{
  "positions": "learned",
  "init": "normal",
  "lr_head": 0.00654,
  "doc_mask": true
}
Each number is 128 + 32 x the weight over its row's rms, rounded and kept within 0 to 255. Layers, rows and columns count from 0. The size above them is the row's rms in percent of the matrix's.

# layer 2 attention query, 256x128, rms 0.0688, rows 141-191, columns 0-63
size [ 76  89  75 102  77 104  97  74  90  88  96  95  91  77  88  99  92  86  75  88  73  90  97  93  79  91  97 100  85  86  86  94  97  82  86  91  79  90  75  72  75  87  89 102  86  84  89  84  85  94  82]
[[116 131 166  63 114  99  66 103 160  91 176 111 178 133 112 163 142 193 166 123 194 168 151 110 151 162 137 144 116 156  91 170 121 181 162 129 135 111 162  76 142 153  93 194 148 126  74 174 124 144 159  91 123 155 159  99 107 108  82  71 143 130 134 168]
 [109 132 137 165 211 153 149 125 183  81 118 102 110 158 147 128 102 113  68 151 144 180 123  31 118 182 159  77 167  93 160 120  95  86 175 160 139 130 154 135 115 118 143 140 170  96 121  90  99 109 114 148 106 121 135 107 138 166 136 140 127 115  88 123]
 [155  99 170 110  69 115 158 104 130 133 126 125 202  92 111 159 135 178 151 142 149 149 157 109 150 115  72 181  71 138  75 137 109 146 107  73 196 121 136 104 107 125  89 151 123 129  75 147 137 137 176 102  94 165 116 112 133  81  86 131 136 168 149 212]
 [174 100  92  97  65 141 137 124 103 200 123 127 124 198  85 163 114  85  62  57  96  85 113 141 143  74 153  74 155 120 119 107 110  90 121 196 133 117 133 152 118 132 161  91  98 103 161 118 144  94 118 138 116  86 160 158 138 110 146 183 123 107 149 119]
 [ 84 108 201  70  56 121  69 110 128 108 139 163 173 109  99 143 183 166 165 169 168  91 141 116 144 148  98 153 133 150 109 128 159 152  96 136 142 111 198 131 141 159  97 130 136 152  87 150  98 113 122 117 105 132 138  92 140  52 138  88 103 162 191 168]
 [255 118 111 102  77  95 171 138 101 126 162 126 130 121 119 119 133 128  92  32 115  91 161 237 117  71  99 125  99 145 115 152 146  93 105 141  99 132  87 180 124 142 100 118 121 147 169 100 164 100 157 127 122 106 133 178 117 150 142 118 121 117 156  95]
 [127 133  67  89 127 179  82 129  64 122 127 164 128 181  88 117 116  89 137 119 125  87 131 146 131 110 142 123 148 108 154 114 123 124 115 200  83 137  65 162 135 108 183  91 125 116 198 104 126 136 115 219 162  71 107 154 132 132 161 143 146 108 171 100]
 [157 129 188 197 201  90 140 129 107 145 140 109 178 102 103 126 181 161 147 135 154 165  82 173  87 147 113 153 137 186 141  94 126 119 134  54 108 124 117 131 141 201  88 164 127 159 136 153 126 117  94  88 133 172  77  96 130 169 107  75 137 143 128 179]
 [183  78 120  99  67  92 149  87 156 187 161 170 190 153 143 148 167 166 151  72 116 111 160 205 165 102  83 149 105 151  78 107 112 114 101  76 186 153 133 164 107 149 114 111 101 178 130 125 114  89 187  92 134 126 146 157  92  76  94 166 102  79 110 116]
 [  0 121 112 126 184 150 146 156 150 113 141 137 145  94 141  67 141  71 131 208 115 117 131  48 106 143 109 164 155 133 161 158 156 117 130  96 127  88 150 136 140 125 158 108 121 129 124 151 124 178  87 147 176 117 138  91 104 151 124 171 104 173 126 153]
 [ 57 134 135 106 131 159  98 181 114 107 148 136 143 144  81 130 121 104 162 167 137 146  96  34 167 119 188 104 164 135 186 151  97  94 145 170 135 135 151  73 163 140 159 168 151  99 125 150 123 155  94  95 116 120 141 112 125 139 160 111 123 130 114 177]
 [ 60 140  72 171 190 136 125 117 185 123 105 103  98 105 168  76 136 188 140 172 111 117 132 188 103 106  90  99 126 111 137 178 163 135 107  62 105 134 131 170  97 114 164 142 107 177 134  69  94 108 119 115 162 145 147  86 109  81 106 157 175 172 124  89]
 [138 141  75  89 154 144 130 131  79 115 116 154  78 157  99  84 110  94  69 116 100 128 111 145  66 128 178 129 103 103 140 135 129  91 135 165 102 166  51 160 134  67 143 110  92 123 184  85 191 163 129 183 167  80  83 164 142 166 153 153 152 105 133  31]
 [165 107 189  64  97 124 120 113 107  83 167 114 187 111 114 124 174 145 151  77 122 146 107  87 164 114 103 146 132 121 100 120 136 112 144  83 111 115  82 105 138 125  85 143 194 125 127 118 100 132 151  86  89 151 177 187 130 147  96 117 121 142 155 128]
 [130 131 152  92  86 166 139 135 109 141 163 139 220  92  84 145 135 105 128 159  86 143  82  56 156 138 142 153 124 132 115  89  97 107 157 151 136  69 150 156 182 149 103 119 158 136 135 217 170 177 128 133 164  82 111 104 129 140 124 114 115 111 132 147]
 [232 152 135 140 115  89 191 117 164 155 118  98 142 112 156 137 158 178  99  56 160 154 127 185 158 107 115 133  88 144  69 119 124  95 122 104 147 120 143 149  88 163  65 146 114 155  94 116 145  72 153  75  81 130 119 115  77 117 114  76 142 153 135 123]
 [ 12  96 146 138 199 116 138 144 128 120 150 136 115  45 161  62 142 108 154 207 106 117 112  97  91 150 106 185 167 103 186 158 183  98 130  84  99 147 152 132 139 121  95 121 144 118 139 138 118 150  92 154 152 150 102 110 114 145 133 144 109 163 144 140]
 [ 56 144  91 116 104 174 119 179  92 126  98 131 102 162 100 103  92  55  75 147 104 122 123  45 114 152 157 113 156  88 150 143 121 121 144 182 137 143 137 117 176  84 199 110 176 133 173 128 150 200 120 204 144  56 149 122 131 164 159 190 141 125 138 107]
 [168 150 145 120 175 189 138 135  58  84 101 120 103 150 103 135 109  94 105 107 111 134 133 118 132 135 156  65 194 152 175 108 130 145 152 203  81 142 110 126 153 132 136  51 138 117 196  95  97 139 101 203 145 106  88 166 157 196 163 141 119  93 117 113]
 [139 102 134 137 153  95 155  77 135 165 103 139 109 127 180 181 174 150 123  92 120  87 148 191 107 107 101 199 108 102 103 116 147 107 148  52 107 146  98 176 110 134 105 114 111  89 171 139 138 110 101 149 151  90 155 132 133 109  86 180 107 121 149  89]
 [129  87 161 112  99 140 125 109 117 144 124 153 180 115 121 205 152 142 199 142 131 104  84  59 178 164 126 118 152 176 105 111  84 136 141 134 206 136 146 101 149 175 110 132 178 132  99 206 124 136 128  96 101  84 162 128  97 103 118 133 108 109 161 189]
 [118 114  93 153 175 119 120 107 148 118 104 133  79 151 192 152 101 175 179 115 125 105 163 178 142  92 146 170 100 103 124 146 135 127 121  98 113 181  71 143  90 148 135 122 106 115 115 106  92 119 121 135 157 104 158 113 129 107 110 162 121 138 124  83]
 [198 120 105  74  84 105 138 181  99 140 159 132  81 207 125  98 126 142 106  50 139 133 149 214 127  97 154 106 121 135 107 153 136 120 118 132  95 166  70 116 162 131  93 135 109 119 148  58 116 108 159 107 110 137 136 185 121 129 137  97  97 115 135 121]
 [102 183  85 126 172 117 126 119 128  82  84  92 103 119 153 118 166 163 117 142 127 120  97 231  67 105 115 188 123 147 150 138 160 151 125  71 143 136 121 114 150 122 110 140 130 173 122  82 109 142 150 124 177 155 114  88 139 132 128 104 146 101 123  76]
 [146 149 155 147 133 143 110 146 112 130 134 104 201 119  74 148 169 131 191 118 157 130 134  93 162 105  89 135  94 131 135 111 129 156 140 157 109 110 125  93 181 148 128 142 121 147 132 208 120 145 140 135 168  74 167 104  95 133 152 153 140 131 172 157]
 [113 178 121 139 157 120 129 129 184 123 135  85  74 182 134 200 127 191 116 138 149 201 139 147 107 153 153 128  99 161 105 152 132 148 139 143 163 138  99 103 105  94 113 182 163 130  64 121 104 161 165 118  95 143 110  96 116 126 110  92 116 101  45 128]
 [200 128 150 189  84 138 110  98 125 156  98  66 156 141  99 124 145  92  82 147 134 163  54  61 132 102 123  86 161 131 114  81 103 159 173 157 139  80 157 116 126 139 127 119 103 112 113 156 118  89  93 105 149 126 166 142 137 136 114 101 158 122 157 194]
 [ 26 150  73 105 215 136 119 133 155  92 123 128 121  69 129 105 148 170 129 211 131 162  82 145  92 123 126 184 140 124 140 116 146 137 156  90 131 134 170 112 146 131 127 111 153 141 152 129 120 177 135 127 133 139  81  63 110 115 114  92 152 124 123 101]
 [ 84 121 186 117 125 115  96 156 114 171 130 130 166  67 142 147 160 159 201 183 170 127 157 123 158 157  95 151 148 136 145 129 141 146 110  66 121  99 186 133 148 154 121 162 144 159  80 187  88 141 145 128 125 123 172 125 104  94  99 110 100 161 177 202]
 [ 94 145  64 196 159 133 178  55 223  97 137 107 155 132 137 102 121 120 101 164 135 173 115  41 149 171 139  83 166 149 121 120 110 125 175 130 212 104 184 132 113 120 134 126 126 116  98 139 114 128 125 133  97 128 143  83 104 143 141 181 149 171  93 124]
 [171 135 178 106  60 114 107 116 111 152 121 139 191 112  84 202 178 147 167 132 148 103 126 158 178 116  88 148  74 155  93  83 130 149 110 148 174 156 148  82 134 151  81 137 126 143 112 165 124 129 182  82 106 131 132 111 136  90 101  86 136 115 164 206]
 [255 131 123 146  99  80 154 158  95 136 121  91 132 129  92 140 134 132  79  22 137 101 144 193 119  96 101 118  99 139 124 147 135 152  83 172  73 108  95 129 166 140  98 158 102 133 164 142 114 115 157  99 129 126  81 191 122 152 137 103 138 111 169 100]
 [118 141  64  95 136 136 184  98 111 154 129 152 103 143 137 115 189 163  59  97  99 104 109 219  76 109  67 179 122 118 111 136 148 126 141  72 139 131 108 132 160 117 126  71 108 194 142  63 137 108 185 125 128 117 142 169 114 103 156 124 151 146 147  54]
 [ 93  87 152 191 138 155  96  96 165 171 149 169 127 154 145 138  95  73 120 125 114 131 123  14 136 142 114  82 152 110 130 132 102 137 156 151 133 116 126 149  92 124 191 155 113  69 131 168 119 128  69 107 121 113 171 131 145 139 146 207 118 157 140 143]
 [119 135  55 146 173 152 134 110 124 113 103 174 120 165 150  99  88 108  76 164 108 132  96 137  87 137 199 113 109  99 134 130 112 106 125 127 120 169  96 185  95  81 151 130 122 106 162  87 132 150  97 157 200 101  86  82 138 130  90 170 143  91  85  62]
 [ 77 164  92  59 103 149 107 144 189  86 158 102 166  98 140  83 141 126 151 190 141 140 152  36 140 136 152 142 147 109 172 138 103 129 128 160 153 120 148 123 202 112 109 133 174  97 102 167 136 176 135 133 106 145 110  75 111 135 159  85 116 151 152 170]
 [122 119 206 160  86 112  92 121 167 140 164 115 193 113 109 170  95 149 214 146 163 147 132  22 166 130 127 104 118 153 115 140 105 150 119 141 148 106 154 118 132 131 137 176 132  82  71 205 101 116 121 134 114 132 157 118  98  82 127 156 150 134 129 205]
 [ 65 100 140 122  97 148 130  62 130 196 129 210 212 136 123 124 126  94  93 132 165  96 109 106 108 187 112  99  76 138 104  75 119 125 111 124 192  65 166 196 101 147 140 149  76 128 117 193 115 136 121 124 184  96  84  91 135 116  92 175 125 119 131 144]
 [207 106 125 179 122  83 154 108 105 166  73 137 205 107  88 127 119 108 138 121 136 142 146 147 129  85 126 193 114 127  83 109  91 162  81  88 167 120 106 110 101 197 130 149 139  95 136 201 184 114 121 137 146 128 153 135 127 132 138 161 122 125 147 175]
 [ 87  90  38 117 171 137 141 125 132 153 171 154  80 122 136 127 122  82 128 107 105 109 122 136 115 165 102 142 187 125 139 106 155  74 148 118 132 156 142 212  86 126 153  77 120 105 193  58 122 133  95 147 141 103  86 127 146 144 138 149  66 115  87  60]
 [ 99 114  46 101 118 118 133 111 187 150 158 113  99 139 150 123 112 159 130 150  64  97 109 211 131 144 168 181  83 130 140 127 156 107 144 140 182 126 132 211  79 105 107 153  75 143 105  70 133 152 143 168 170 109 101  90 160  65 104 137  94 104 108 112]
 [188 126  79 200 153 130  66  95 120  95  97 115 122 142 145 124 131 137 156 118 146 137  83  94 134  63 176  69 146 111  98  91 101 156 126 127 157 121 107 125  75 167 141 181 153 102 152 114  88  94  98 101 166 149 166 122 151 156  84 139 131 120 123 180]
 [118 100  83 142 168 128 148 128 195 114 161 137  74 143 143 116  78 113 127 148 103 141 102 116 102 145 141  96 135  89 133 170 131 102 135 132 135 139  67 170  95  76 161 123 146 127 151  63 136 156 137 152 148 129 138 109 141 124 132 159 134  94  75  46]
 [ 94  93 108 129 150 112 107  87 119 144  68 138 121 112 148 145 149 143 141 157 141 148  83 206  91 117 153 143 124 134 100 139 129 149  98  84 114 167 116 133  69 160 113 155 136 146 145 106 118 154 117 117 159 206 141 121 162  83  68 118 140 109 103 105]
 [ 79 179 148 166 141 131 106 151  81 145  74 131 130 100 108 143 126  64 160 168 127 184 118  84 138 113 160 158 155 134 119 131  74 108 115 179 140 119 152  83  95 139 164 123 149 106 122  98 155 107  98 111 141 178 135  84 145 145 133 116 128 136  77 161]
 [ 92  98 184 155 120 139 117 127 151  49 123  85 208  61 114 103 109 140 162 156 205 135 137  35 164 155 115 134 151 156 142 116 108 139 126  99 139 122 199  98 126 160 139 129 153 122 117 141 120 109  88 122 101 165 139 114 117 132 105 131 131 163 140 229]
 [229 119 117 123 149  82 131 105 133 124 120 142 124 138 137 153 115 182 135  84 131 162 119 255  88  98 130 135  60 149  86 132 150 115 109  91 135 155 113 128  87 132 125 149  98 157 121  85 137  70 176  86 116 183 126 131 123  92 113  96 137  89  95  85]
 [171 135 107 109 134 125 166 103 120 162 102 107 120 203 123 111 162 131  81  65  93 122 134 149 163  92 144 120 122 134 101  86  55  80 158 103 139  90 126 183 169 128 154  99  60 144 158 130 116  58 167 127 146  76 187 172 111 126 174 192 117 152 131 133]
 [224  93  66 111 118 116 126 170 144  99 162 103  93 218  70 124  75 109  70  81 120 116  60 112 153 128 178  81 125 163 103 114 106 112 139 209 159 169 126 151 122 120 114 143 102  85 186 106 127 150 139 143 160 123  99 120 125 115 145 101 112 133  85 120]
 [214 135 135  64  67 121 120 161  60 165 151 159  66 165  94 166 149 134  87  82 131 113 112 189  93 124 149 127 130 152 131 140 151 132  93 170  89 183 100  99 137 129  76 148 100  91 163 102 152 144 143 109 126 120  88 197 153 126 119  84 111 105 165 130]
 [160 171  60  83 148 119 120  96  93  91  88  57 154 145  86 116 161 121  95 111 175 146  13 161 109  89 101 135 138 160 103  81  71 128 104 124 155  99 150 115 178 150 185  98  91 144 124 129 149 104 144 113 164 156 128 120 138 129 145  78 177 142 141 138]]
# layer 2 attention key, 256x128, rms 0.0614, rows 141-191, columns 0-63
size [ 85  92  85 100  86 100 106  89  90  87  95  91 107  84  92 104  98  97  86  91  83  91  95  98  84  96 106  98  96  89  93  92 102  85 102  96  82  97  79  77  84 100  99 101  89  89  90  86  88  96  95]
[[ 54 122  90 133  65 153 150 153  99 137 126 147  93 130 146 159  93 145 153 143 179  84 189 117 136 126  65 130 123  85 130 125 119 218 105 134 110 118 183 134 189 146  74 101  95 132 115 116  81  79 139 153 148 109 143  75 122 111 155 108 111 185 154 149]
 [155 132 147 102 150 147 160 126 147 151  95 116 171 156 100 151 180 119 114 144 122 168   0 113 103 158 152 135 133 139 134 128 116  57 170  90 125 141  94 152 168 105 151 175 122  78 128 120 139 148 119 118 172 116 105  96 199 164 124 123  79 107  61 130]
 [ 68 138 123 130  78 148 111 151 118 132 135 151 120 167 115 170 110 143 157  76 156  79 255 143 155 112  88 123 152  98 187 135 121 155 102 178 122 151 166  87 131 142 114  72  90 144 136 140  88  93 128 211 144 136 103 138 110 106 109 101 161 127 144 155]
 [126 121 165 195 143 138  76 124 176 154 122  98 154 140 149 137 109 149 122 121 158 102 117 183  85 144 116 150 136 130 131 119 144 151 114 118 147  73 107 115 104 127 183 116 166 161  91 127  61 157 152  73 133 109 141 103  87 104 147 206 201  79 112 106]
 [ 85 160 116 109  72 123 126 142 127 105 149 141 123 113 117 125 131 112 174  90 164  82 211 116 174  87  48 129 139 138 135 137 143 189 121 154  99 107 176 125 182 165 111 113 114 101 123 138 104  93 132 204 109 135  83 185  73 132 163  98 150 120 172 134]
 [114 138 107 180 137  86 141 143 135 126 111 106 131  83 206 150 115  89 165 109 132 124 250 109  91  96 138 146 137 132 148 130  99 191 109 122 121  80 128  57  79 168 144 116 155 154  97 162 102 123 101 139 175  95 144 113  89 127 126 152  87 139 140 163]
 [175 101 158 146 219 157 178 106 186 147 152 135 125 118 135  95 176 156  97 136 123 155  65 132 144 155 165  90 102 126  93 145  97  82 137 107 133 139  47 162 102  96 126 159 162 149 110 149 142 145 111  68  99 122  99 132  94  95 122 142 104  74 119  88]
 [100 125 141  89  97 117  71 141  89 120 158  99  33  91 133 149 122  81 133  97 144  96 190 118 130 108 112 143 115 108 108 142 116 164  56 146 129 118 189  91 174 187 107 135  69  96 128 145 100 138 162 106  83 123 185 142  74 154 162  84 119 214 137 145]
 [ 81 195 102 166  67  72  77 156 106 131 108 162 107 117 141 146 100  94 144 110 143 139 211 130  91  71 143 111 198  97 164 150 110 128 101 129 107  90 170 118 116 132 163  57 135 154 115 128  56  69 133 168 150 157 168 130 130 118 130 140 151 161 157 144]
 [202 113 161 118 126 142 187 114 179 132 112 124 150 156 102 157 141 120 135 114  70 147  65 119 160 172 114 103  98 151 127  97 124  41 191 111 166 188 110 163 142 117 150 107 104 102 171 138 151 168 101 115  86 133 108 155 126 112 124 118  80  89  78 110]
 [121  97 113 124 144 117 159 123 127 158 135 141 158 149 110 133 165 175  92 114 154 126  67 141 146 143 118 192  85 138 113 121 132  51 126 143 159 133 209 103 188 130 106 229 133  97 141 113 114 147 188 109  79 115  93 104 133 117 186  81 137 104  89  74]
 [156 135 140 125 184 124 121 120 122 167 107 165 139 123 140  99 133  56 123 154  74 169  71  94 104  89  82 123 117 138 151 121 127  86 115 146 124 214 119 136 120 172  82  96 130 123 110 158 179 113  63 108 131 168 123 153 171 117  98 141  81  86 125 125]
 [149  95 150 122 192 117 208  99 191  96 155 125 150 148 146 106 158 187  83 141 101 178  61 117 124 147 184 120 113 140 123 160 112  73 171  94 109 141  50 121  86 108 106 154 183 138 123 144 140 127 103  87 147 146 141  93 136 131 121 105 108 112 130  71]
 [ 67 136 125 138  71 108  86 129  96 146 136 141  91 141 125 112 105 110 134 132 142 132 225 119 147 117  93 132 133 159 153 165 133 182 119 169 165  84 151  74 153 181  97 170  87 107  94 126  72 148 121 172  88 111 162 145 103 158 201  68 155 164 123 171]
 [163 120 161 175 153 116 135 120 154  86 116 131 121 110 107 125 195 163  82  73 122  81 100 164 156 180 149 141 126 153 111  94 128  73 146 114  91 129 118 135 129 121 119 182 143 150 146 181 112 179 196  55 143 111 122 137  93 154 129  69 157 129 143  67]
 [ 66 168 107 121  67 118  66 186 100 120 113 124  97  96 172 143 109  71 159 134 138  99 245 129 121  68  97 139 131  96 153 129  98 191  83 153 131 104 170 100 132 150 134  88 139 116 109 112  90 136 111 176 136 101 140 126 127 156 140 139 134 174 158 187]
 [173 127 174  87 121  82 132  95 138 152 109 138  92 137 106 172 147 101 148 113 103 141 131  95 201 167  82 109  79 140 105 142 127  67 138 156 157 185 141 167 146 153 137 137  58 122 151 167 175 155 166 158  71 130 105 193 131  74 182  91  71 121  87 111]
 [191  97 169 143 153 141 193 106 178 132 118 130 179 136 117 150 153 167 127 135  82 155  45 127 111 179 155 104 109 130 116  88 135  53 186  71 128 163  86 155 130 102 136 174 143 138 118 127 162 147 143  88 120 133  92  84 132 109  98 117 125  90 116 108]
 [151  90 142 156 165 154 170 128 170 158 179 104 131 125 116 108 154 174 115 133 105 160  32 131 128 184 141 118 115 114 104 134 134  79 150  96 113 124  52 152  96  92 150 171 132 131 129 103 170 127 125  78 133 126 113 139 143 106 139 167  75 125 111 103]
 [113 155 194  92 119 109  84 116  96  76  70 131  76  91 128 161 114  84 102 107 150 123 200 106 125 140 102  94 139  96 114 134 110 193  91 187 122 120 128 125 138 122 142  99  85 158 125 169 118 189 136 196 108 147 189 167 123 146 129  86 148 145 147 184]
 [101 117 103 188  84 133 108 136  89 123 106 120 109 117 123 168 101 100 138  73 173  72 193 178 143 143 100 133 123 114 107 116 165 144  76 181 108  88 158 119 201 153 140 120  79 169 135 121  57  98 203 113  93 115 122 126  91 120 143  93 187 137 162 139]
 [126 135 147  92 177 110 133  99  83 133 110 177  93 116 129 150 104  98 126 188 157 104 154  88 126 137 114 100 124  85  83 123 129 165 141 125 117 153 137 112 106  77 137  94 137 166 133 123 139 150  87 184  95 109 180 134 161 138  69 121  70  66 172 194]
 [ 71 160 118 148  94 111 126 158 110  90 149 123 125 152 149 138  92 151 159 151 164 154 224 122 113 113 136 152 131 144 208 154 117 199  64 153 132  55 140 103 110 161 108 151 139 194  97 126  91  67 114 142 141 121 125 117 113 141 130 108 119 163 123 162]
 [100 132 150 112 155 151 171 110 103  42 143 138  36 103 139 109 135 147 137 105 121 190  88 132  96 108 168 139 131 111  95 145 112  86  90 122  65 180  85 117 107 137 103 108 189 136 148 163 167 109 120  87 162 116 122 169 160 183 155  46 114 159 129 104]
 [ 94  96  90 138 157 137 173 147 115 109 144 144  97  98 152 166 156 118 145 107 147  82 201 141 119 146 101 125 119  95  59 104 117 170 126 150 146 102 114 126 187 150  50 101 105 194 132 158  98 110 162  97  70  82 103  94  53 116 151 146 190 148 134 123]
 [125 121  92  68 146 130 148 132  99 153  98 139 158 173  90 101 116 144 120 174 132 135  53  92  81  97 156 149  89  73 142 148 125 136 120 102  79 204 141 164 149  90 128 115 148 144 120  98 131  83  96 144 204 152 134 106 191 171  96  75  78 142 129 158]
 [ 91 136 170 171  82 101  53 151 107 119 185  83 137 140 124 140 137 108  91  91 113 101 114 156  84 128 102 138 104 155 102  87 161 151 112 171 142 107 113 139 166 149 130 132  90 108 105 117 117 188 164  31 101  65 164 141 108 151 173 162 191 132 112  92]
 [118 150 112 118 166 115 199 135 129  94  95 125  78  82 113 137 169 131 121 116  83 155  76 161 107 136 135 164 108 121  92 143 162  44 100  82  58 165 125 154 159 136 127 163 188 138 174 161 139 160 159  62 132 154 131 154 113 148 143  60  97 147 107 134]
 [132 128  79 122  87 153 125 125 119 158 123 169  95 118 107 170 116 112 147 105 153  80 207 104 155 144  77 111 121  97 111 129 156 192  66 187 141 135 169 137 169 156 113  86  87 128 131 145 109 114 140 187  91 110 113 162  82  89 163 119 145 116 153 164]
 [152 138 146 102 155 145 142 161 136 155 114 125 175 161  77 152 171  91  93 167  80 150  23 117 116 175 111  94 135 106 138 139 137  69 189  76 128 158  80 153 172 119 158 111 121  84 118  95 142 182 138  96 185 115  99  62 158 118  95 159 113 133  94  82]
 [ 70 117 112 138  72 120 156 173 119  88 141 101 107 122 145 142  98 172 152  77 160  79 223 147 150  97  98 156 163  88 160 139 122 159  71 135 115 108 152 108 165 155  91  99 107 136 159 112  67 132 184 158 104 129 111 133  88 143 125  98 161 145 170 163]
 [114 115 131 160 115 143 112 124 103  84 159 120  47 111 152 147 112 124 166 119 148 119 227 120 127 115 147 136 145 110 138 173  75 245 100 169 114 113 135  80  99 141 100 129  52 123 105 132  95 131 106 109 118 118  83 117  94 125 133 124 139 162 154 182]
 [118 152 137 180 131 138 181 136 131  47  81 132  74  93 156 132 120  92 151  88 119 204 195 146 148  92 139 110 168  84 152 165 100 143  97 136 127 102 120 118  70 172 133 102 211 176 103 165 112  93 136 132 117 150 167 138  81 185 157 128 151 177 109 132]
 [170 130 194 118 112 156  37 110 154 198 135 120 188 179 108 156 138  85  59 159 136 112  74 102 160 195 138 132 127 140 138  93 157  84 145 120 147 167 141 140 151 125 141 116 107 108 116  85 140 189 113 107 121 110 161 104 141 116 143 181 159  63 102 108]
 [141 105 134 116 199 112 159 138 161 115 114 109 142 113 104 114 140 160  72 153 103 179  13 118  98 112 164 132 133 156 124 150 131  65 165  60  96 163  94 121 109 131 162 155 144 106 162  99 150 153 139  68 153 142 147 116 205 130  92 117  80  94 122  63]
 [134  99 171  86 176 134 231 106 126 150 142 143 240 157 101 147 182 162 122 124 116 124 126 125 156 177  97 110  93 115 112 112 154  66 166 118 135 182 104 150 182  97  70 120 152 127 156  70 148 155 124 123 160 127  50  88 156  86 188  96  79 111 110 125]
 [155  70 102 129 107 162 117 125 121 171 120 169 158 171 108 143 115 117 144  97 172  51 159 143 137 171 113 127 141 120 111 110 150 140 157 156 151 146 155 114 190 126  77 120  48 104 139 129 102 108 160 135 137 111 103 103 119  57 119 148 165  87 165 136]
 [197 115 189 172 130 126 132 151 183  69 110 114  42 157  77 131 125 145 122  77 127 114  88 129 124 143 143  92 143 108 127 148 128  88 151 123  55 175 167 149 179 132 116  58  87  99 196 119 124 138 146 114 171  97 122 110 105 115 125 120 151  96 154  79]
 [ 96 164 117 119 100 121  64 114 127 129 126 149 115 129 168 146 102 113 126  98 151  83 234 164 152 125 142 124 132  76 109 104 109 195  97 168 137 110 168 119 127 151 133  97  40 186  98 125 104 141 127 135 123  70 126 117  73  57 120 163 190 138 131 134]
 [195 144 116 153 168 101 181 112 145  95  75 111 127 100 105 107 142 114 141 150  72 181  27 121 125  95 143 131 143 144 118 125 141  19 157 108 124 132 121 147  95  95 186 161 160 136 160  97 147 155 140 130 175 113 149 172 137 125 123 134 116 114  98 149]
 [153 127 123  96 220  75 144  99 126 130 119 140 130 114 122 142 151 154 125 143 112 161  28 164  70  94 157 133 121 180 131 139 114  79 131 114 103 184  48 127 101 120 137 119 172 130 154 121 118 119  74 125 253 146 128 140 167 137 116  99  68 135 129  97]
 [121 145 158  66 110  60   0 152  87 209 149 137  95 144 141 106 117  89  84 183 177 104 103 130 132 132 119 142 128 151 106  89 142 150  80 134 114 100 146  94 139 153 129 136  54 121 115 107 140 157 100  52 103 134 164 139 110 136 153 111 137 112 111 121]
 [133 136 146 147 169 140 145 102 134 134 117 108 162 147 137 103 123 140 121 199  97 178  26 145 104 118 159 141 136 151 143 132 124  53 190  76 127 172  93 133  93  86 140 172 153  97 145 118 158 137 113  90 158 149 160 111 191 121  71  89  73  95  67 127]
 [ 93 138 145 110 116  45  15 174  76 148 138 162 105 110 163  79  88 102 129 157 133 131  98 118 121  79 108 148 135 153 150 158 141 152  65 145 106 143 165 133 139 154 205 130  91 145 140 127 139 155 103  97 115 175 219 131 133 130 117 126 130 145 170 140]
 [126 155 129  92 131 114  76 139  94 159 140  87 169  99 110 148 133 175  59 160 106  95  96 153 129 126 145 155 129 122 117 111 121  67 124 101 111 123 191 123  87 123 177 171  77 115 144 128 130 153 131 115  61 113 127 106 137 100 115  86 153  87 114 105]
 [119 114  98 120  67 156  85 162 127 191 157 131 156 101 128 178 130  82 170 117  80  69 166 101 161 152  60 108 133 150 141  98 136 125 134 174 146 119 150 151 203 121 127 166  10  62 144 121 118 132 123 121 107 111 106 110  86  82 130 152 141 117 120 144]
 [ 90 163  78 122 105  97  57 136  85 123 105 134  34 133 165 108  92 100 168 146 155 167 151 148  71  36 157 159 162 116 169 166 111 178  97 111  94 106 139  89  81 163 131 113  78 139 102 140 119  99 111 115 154 159 142 129 128 160 102 113 112 185 152 154]
 [127 171 184 154 118 117  97 134 134 113 107  50 154  90 146 149 171 112  60 125 135 131 149 162 151 145 124 135 139  94 180  72 113 109 112 132 153  42 106  97  99 147 131  89 217 118  99 122  93 135 166  99 114  95 154 106 104 146 147 153 200 141  86 125]
 [134 154 162 135 145 131 114 146 153  90 181 118 124 120  97 120 148 156 127 175 126 161  21 146 104 128 147 180 129 178 177 130 105  80 128  69  94 131  82 133 127 103 130 201 159 143  85  98  86 156 111  31 189 120 123 100 158 136 100 112 101 149  93  81]
 [ 83 130  98 138  99  96 103 137 123  59 160 128  67 108 170 113  88 169 161 121 170 108 195 146 127 116 165 172  95 171 138 147 109 208  64 131 126  90 147  90 119 145 160 132 165 136 130 146  94 132 144 138 120 132 164 136  97 151 168 133 155 175 127 152]
 [109 122 172 167 136 140  97 172 101 100 139 100  64 100 167 152 157 142 123  86 129 129 112 163 108 122  76 163 114 139 128 150 166 134 114 117 111 125 102  83 150 145 114 153 136 118 110 109 106 162 138  33 107 101 145 136  57 122 162 131 176 168  93  97]]
# layer 2 attention value, 256x128, rms 0.0511, rows 128-129, columns 0-63
size [ 87  91]
[[148  82  69 124 132 147 157 141 118 160 113 169 182 114 113 134 121  46 136 202 142 161 133 143 171 146 102 177 121 114 118  54 157  83  82 131 142 131  91  87  85 156 112 111 115  74 136 148 198 195 111 130  64 155 145  88 162 131 103 120 126 121 100 118]
 [112 175 116 208 127 105 160 182 124  88 130 131 139 111 135 122 138 171 145 159 145 115 130 183  80 112 147 133 138 100  62  72 139 141 139 113 122  91 124  26 106 130  85 117 110  97 108 163 193 147 119 124  71 106  89  65 144 117  85 151 133 147 122 103]]
# layer 2 attention output (transposed), 256x128, rms 0.0624, rows 128, columns 0-63
size [102]
[[168 164 103  83 116 109 106 151  79 122 137 117 125 158  89 154 100 182 109 104 131 178 146 123 119 142 175 108 148 111 111 189 116 110 145 163 116 150  97  89 165 133 109 172 114 149 125 113 119 111 114 126  94 143  48  82 205 150 102 116 109 114  89 171]]